config = dict(
    n_head=4,
    vocab_size=2422,
    activation='tanh_gelu',
    qk_norm=False,
    init='normal',
    optimizer='muon_variant',
    grad_clip=1.0,
    schedule='wsd',
    final_lr_fraction=0.0,
    seq_len=512,
    z_loss=0.0001,
    dataset='wikipedia_en',
)
Each number is 128 + 32 x the weight over its row's rms, rounded and kept within 0 to 255. Layers, rows and columns count from 0. Numbers have three digits each. The size before them is the row's rms in percent of the matrix's.

# down: layer 12 MLP down (transposed), 1024x256, rms 0.0914, rows 555-638, columns 128-159
# up: layer 12 MLP up, 1024x256, rms 0.111, rows 556-639, columns 128-159
down555 096:083137102076145133109142139184137127184166150152051141170079176121153118120087132120162104184193
up556 092:134122165114110103174149137161160118120092096122084111131127110138136105213122163082111167154157
down556 089:149147100121109112041098130178122132092157153139140154064012155151124128119159113146144083143127
up557 104:181143179123084106083137114130106124089159134174088142094124139160179105166099121098085116162133
down557 107:154091154082146145166147116095152114129142111136117146115113128088138148140113128138147067144184
up558 096:087149123145136216161156161088136129123092133214196134111101120097132072216150144110050155095121
down558 099:132162135130125065127078063164128104186086098161128150113142120138126205137167134174180077182110
up559 095:131113153100144103173136130104039124118147214127141130075142098145216155151152159118160121122059
down559 094:056152155155169127136124131163115130168132080134113147138197125062142057120137121134112106124092
up560 096:160146173163133169159153179135125112111135156139064145127124140110076098108109167178118123096156
down560 096:111086138132116094097158153131171125110130132075134158110116143098072134121066169131143141110124
up561 097:109132181112140131154119080117134131143068118134134140095111101116162101195138153123139100130163
down561 101:106121142075100126125108189146100117176136123138105149152204096166059155145174120187101153137121
up562 101:113163151128122141113057097093154173117128107167072129141096119119141119166182156138124113128143
down562 108:152057119148142145083176151126124098145157170160134172086165120109122141113085090120129152165141
up563 096:122114189099169108065122111150151140140120113106067107163112172085105074171107139125175160155135
down563 093:177107132101127091120150102156127129174132133132186109183135134178095122159110124086124077083147
up564 104:175108114126103104128136143145116123162153092190087056102119085119136100142117139085106105091095
down564 104:092143157178109156110155162145127076145150111151129109129124048174130115115231077097141098117144
up565 104:126164138120126108115132139169063140099090131137135173110101097144126121163177187111084124174184
down565 108:153094114189076091146083121110153078159130130070146122107131153154123179180168105072143169142169
up566 097:119143167163185138200167082112107129189082102172109114074127080131158077129114133189084063126103
down566 100:150165071123098129160098162160140095137147110104111146117169141100138173123111135115150099111118
up567 099:169178123135156093119184144153137151165130105117120132094140111099105083119100124133187114149162
down567 093:128134172104112083110117134120104091132189100125078139151114143114144115094166096097166141136093
up568 098:178156148139125132108149208169148067152152119085191102067088116084165157204091132063144101128156
down568 095:089097090120074169098100067149109183097121136150160127163194118115112116066158142129137119152083
up569 095:180158140147134172138124129106123089138045113179107137082133144115120154109058132162116111155067
down569 094:127102090121180170107106153144183106149166152213161083149133104133156092107136153165099134184185
up570 105:137101126168195134110130109140161147070179109109170114101113104115142092116125116169074106095100
down570 107:106138073076137153160136105150177161119070123175089123121140144129140076133179175125148153122109
up571 097:151080149103174142129123178116127140116110100081146108119161127199165145140173093117130110076161
down571 098:133111154198129103110122054165113070158097130124078215131160160224160168137114117178147131162097
up572 102:106125141190162070141115108158209113179197101133169078159149088048101089133143096101078131107159
down572 105:170125127097173160132118130143136167158127121146079121150133106119146103125134110185151148032136
up573 095:120095128180130185153125097115074127154113114120090115112157137100133175142188059184149091084110
down573 086:154134158091164126175084098142165074124168188064147108105094100127072089126110182107116127153110
up574 101:116108162102159140124172122120130124123150160103172151112103156131141124137160177140109161136095
down574 100:156110187105102092079146084084128148099145139042134073171057137142127069118117072125109152126100
up575 096:115102116122128207102165157098158129168149176157151139170059147130101158181134154146142111113164
down575 097:161150115136110189151120135130075115160145132182087136103182124061114078049123073131151134112110
up576 110:048069112125178117158141153084165129110158137127114084118187090072123119147126177074100115111147
down576 107:032124121166130097202109170177184155169154108155124127138155067123149133153116096115136144125145
up577 108:120070112113087145161188096113123215148122089123152093131074175186055129139124134123108106103102
down577 109:160118120093131075108183135083149119191125119195075096092159123123110169174120189146140092111087
up578 103:236166109121089137149199109134160153110041036168170122105136104063077125129081153127128111154120
down578 105:177197139122057060156123103116112118198070106072158183106148159092148096118101178121112098174146
up579 097:116185150105187107127167126105077153119114138109146155163136156185123154124192124090162150136181
down579 098:115094128110163117134157202093166124125119114120073096161179134186125148072140028147020144157109
up580 094:072138077138176187081139111157099168130104165094147141201140132131121136108165196086130143112126
down580 098:089139137131166123189149069160182068129166131063151140134096071118119101123083119115127118171160
up581 098:180164120171099147118138146172055132126098140105134177189120123100097157205105112101087006094115
down581 099:113149055171130074089115108142151179107093129112113117128131155212164111144129063151109162212162
up582 103:156077066150134092125167097150124158147154158084156183095159121116135115166130140160161123144105
down582 106:114101086125094106089167103124115146099090160099100145109130139138144151111156185093169120141124
up583 099:141166143087197146113091185087125118138075158132131107125184166131110171102154146128087138098119
down583 097:050111145169132133093120139144142118061170124122154152158102124060097111119162130130180136174045
up584 104:157071166087141105076145192124134180152124104116098148128111137090112154176079153123157124179100
down584 102:157084178185120103136129104101118140108089129113164157157078129197101169106144123145209164104104
up585 102:102145163082093079113157184153139123095107098127095121114174135120146082149095121139075102117146
down585 106:147147152081152080195148149118082124137119105139101095133107131072168102158092106112154124131064
up586 103:131154151151243124064101124118096082088100150113148094134097129092095113157136200149105120100101
down586 105:112096102081178173050131150145060118151134160181161063145125098049143134105163197121171174172161
up587 098:125163125119151085112104134129147130125146088106082078173138148218130140110091158113102076119155
down587 100:108061130078113128127094116159172180090118177096168150113087161099109104141163104077139096092099
up588 101:158119148082078187145130151202121146128130187087143139138159107174116114087133142116103067173154
down588 091:166110171118204191086166148101146139081036159135124134097120134106189196159130141164123185129135
up589 102:089125126094157147087129160149155145176173123087153126152104110109186165143102072115109175074152
down589 103:131101198123082162141121142078133154147153123125128093125123138109177105176141107132084117141116
up590 100:139104128142151113140121142134182146155104121119138123182121187171112085127143172123088117127090
down590 098:096147151127116209102148114116104161152146118132086067096179104098186122140161098171115170143099
up591 099:119054127101111205129203170124179061100165115159152133095128171112083137122099111172051114158153
down591 104:126130121171087152137113127171114183168121120160176136144172095077124132119078099232124123103148
up592 101:091115111115131113110166137098132130135153118110126114119141155059195152177130086137156164137161
down592 093:153171162153148132142075122115122082138120133181154160065116167177107100089118096151136167130116
up593 096:109141165155179182144149109121096142108113177140063116098152091151070113135148119151165139092121
down593 095:170182136145087110173127126141130084128133130095103084158174095139083105152096101155096125121147
up594 096:123116118129098154215078165107095111134119130149142064152117086085140104157127130104068096119152
down594 096:132129106105038107128110078132073166181164132120166104094169127178161133140126142101137143126075
up595 103:108135119132110105099077077145061111146075083103085087078103093106081092134142114097169089159096
down595 103:154075084140057117161134127123101102165130155118122046135114105174132156121102121098100186132210
up596 101:082084093108159094156061129118157088089110145118083178153083151089126153188125101136135122117112
down596 098:110179172095125111087086105111164046100128125122119132125190099120088153095125113086127147123135
up597 095:164084109125126120132166138114144166065106139113126139159187131082129120081132178219136122116108
down597 093:145120136139141117126119134132145143114165052133111161168103156196123101185158108165118152149107
up598 104:097090129101112131148134147145117200163097141159138099089172106114112119119139133129118152097132
down598 100:169130162067125127142139094119133123111120173128110124127139114187136080104162128083129064146079
up599 105:100122147083134116147103072170182117130129114182098070134120118160098126153191110137108078156114
down599 102:125169134162120141123118120150132123110158109129112142142076083056113118116176199190122118159134
up600 098:114134161056123096128124150141163103133134143106122120128141136145174139141162145117090158082116
down600 098:159120125082149163135028164136163176132143110155133162178100118132144081141144151123135112105102
up601 101:155175127115170152110138116120164105138149118129153108159109135105139127132125162139132147112139
down601 106:197171141148106104123170112125166141207163128188079133108130083079116165112092135094174074106175
up602 098:127133162150115130162116080104116109113092102096131104164165120132188162158176146122168111135111
down602 098:146100116110162129137151138125104081080166148102062162174151096146125111134119095107178159138164
up603 093:143135078143165126104156165124158124159149089119120104092131121131152121100115204108142141100104
down603 092:130101093174128142140146079129051122093175105100149112124105185107140146105127100179170163157109
up604 103:097166160027083135158149129163150139127106154142057153126143127112086167155069161184175156080179
down604 103:163092152061099153136125154116194093069163092107105051128047146147118147165114106103097120122109
up605 098:161118047093132114082111150124123147093147108124168153113137112161070081145142116110147095059181
down605 105:143156144162200117147218196148159120104137073102135100116100104112161116087151175172115154179117
up606 098:093144064136182117143158147142163099080073176164119060116110144131097101135131119103093060139161
down606 097:192116133145129156103114143126158128104155118099179090119201145161197104115128132138079155134106
up607 100:134098064127181072184109169169106141148157123144063156106136094054174162158117116050135129114149
down607 090:143141091126154144109089138133161101174094144123136172196156175120132150161146116174149119138172
up608 098:067216146058110081120079129152090075176114102120101123170131141150128166128178127092114108151097
down608 083:105071157155148116176134138092130167127123107149142138159109157086162133166153169092143116157059
up609 103:098136094109127068177147098126184146166209102120079095070128138101155166166157152156145143036134
down609 109:126102115105150051129124159144141139160159178177156125146119146154055138147112100118178127134131
up610 092:142100170134106162173123129081101158072100104159126147161114124131139139120039049125133135107175
down610 096:154197127112194055151147139163151170135145118175086094162097134105134097129074121114115098175065
up611 089:103140160123092102143130159057194151090110133135137139090105156133124113130151185157146200103143
down611 087:088122149135085117074089116157167109161133121102129182157186159160114124117101063181039184132100
up612 097:140206141183173095162084141142142119153172121151115097111191055109111120103121128073109121104152
down612 099:090118110126170150118184153089107148115156097198123131119136076091168125164140151113137082081128
up613 104:135128166082125096119153110117116132134158125104100141161127147164155131133052135159121107107122
down613 102:109067155124168141140183146099109076117084129101139097053177163126123127178126174090147166089074
up614 100:156113107152156137123167100045094140108104089126124152133129171158083123176157115141187107151118
down614 099:124145180108116123167093128096162115129137105168080144135128103103179129144093167180140117202121
up615 096:054156117135089126126120181080146134167142123080097106087152151149169125141160194175126123077154
down615 095:147130104098120200085153163109164107104123117097100161107089126169098106111114119121137150134137
up616 100:052132151100162118126138112147135162092177144172097100138126094143135177160152150142153116136090
down616 098:103128146118102159093198139187117114114144146108076105175109100126117142125134135136181126106160
up617 104:101120117140146151177100094090157131087119172146079156089087177102163094178137130170132150172149
down617 105:157097152152136142107198103127082136125152115143131157126124137143143149179148120096100141161082
up618 100:145141191152176025165132139153090214113129118121130095114210190113092153183113066121137150154141
down618 097:148055125122158099149094105138110078096166122149165154072136094118155106092146108195081146144158
up619 103:073136148092165116139128120138127155131118184140116106110114116126119112137095149147086195126135
down619 092:160152132144090096119105128119145049162139164128107182131166170161182113129126170133146155133087
up620 096:145096154102124143165090066133166153142134187140150085068091135119113146136181117136092110131123
down620 093:155120156090136115099126088119153112155154076176135100141187141122157124069140097175150154129051
up621 100:171136147143068081136114136170157125095146117111131167162165192078128089074127159138128105112221
down621 105:140143106135089127152097075080078122128173156105175160116077098184193095151127144166073110123167
up622 102:141154106115168106124062140163106091117141140132175096102169015146135150150114109117124112121181
down622 104:199131117098113091046108120124152115070124151099142078090136140128162128127089154104137125159108
up623 098:196094096125158179134106179088164098180102172110193169140160135138169119114177129111159120105127
down623 097:072122060114148065103175052123086154137145178146143132169078113173150101140122095126121140150142
up624 105:121069094100154160128138134165145103101092154086140106136119083070155206104204154103094138184116
down624 106:120151146103162107095138084082099241128105135115185106119138132122116166185146132120091158160133
up625 100:100089149159141129131078127201104133132213114082078123111156174128101098117093151071126134083053
down625 095:119131112108130146085109062117129141116103137145113119133159135106128087087157103114123081154131
up626 093:156126172115123164141121150136122212114090103118204158111127167124158093143047144098107139096075
down626 094:112114167182116048139092157088103110154125116098163152118073092101130151119107160145110155120242
up627 097:136094144140157168130100159142129180084159119045144183143113089159145136135126078153125101108173
down627 098:205105113167101134116128111189132136176075099081153126118166149177104101112105194111206098123154
up628 103:144103148152134133089137099055120171072155195136105116080117098127118127137136099084178144079136
down628 106:139077135115176161133096127140090148193125102121112146103126088159212118071102119205120094094149
up629 097:127129122126189110116132193144129110143190155102124117022134149187126161161119130093160121128089
down629 097:140093094145072119119099069173144143140098114141116104153203144151120145146124180133111051102164
up630 096:128156089174145105126120140068132131171142135111191102163149135134111158153136126164140107129110
down630 091:108162124138096096178145193122173132102085144185219160100115168080150115154146125085080167096136
up631 098:087187103160140156145110161121064127137038144141122154115070103158114116140127153130186109127149
down631 095:090141119180126155138090118080130157082185152159165133083106081162114160146143155082174148209170
up632 102:160179134117102120123163089099081098139137105097122066131150144188116093123129087121173101098140
down632 099:093115170161111115105155148116124147173111108162092132121121162168123120140147081091083136139102
up633 100:159149145170138107165125061118143187103171122146156089118065096150154173126099084037090081089133
down633 102:129161166095143141079135056153145101195118095134098146161110150165115081150136107059114099108145
up634 098:117211127068164128163142116091146117177103172073080116141093156152097041117138115130101157169114
down634 093:129066118148086090102170088145137192111091180118134118178135128208167143073139081076137145054150
up635 097:164088109166139078165077158106135133106143179123158145138160183097113101055213099096131118150116
down635 104:095122238147086094106133095132081112143124060095133121120178123120199117163157159158057094119113
up636 104:092128124161110114120104140115161149146084090076140164105155129114133170133173147093079144153114
down636 110:164070151124090153116142193057089145144116139142108127189183122086128157152166067110071141093132
up637 098:162179174070090153105149102112150099098088137166133127091134163119147132132167130105105076153097
down637 112:168138080142161050170077118146179123076106138091190153177071126150147129095124137124134136113155
up638 099:135102081147136110126139142138151135172146154151133089148096134107148103136091149095152138131127
down638 092:156130125084113156194138122124119141092146095135183121085099090157109202153088132162085187133138
up639 100:162105094100073093082161124183098188165142138097097120098092134155134105126130086195170155061171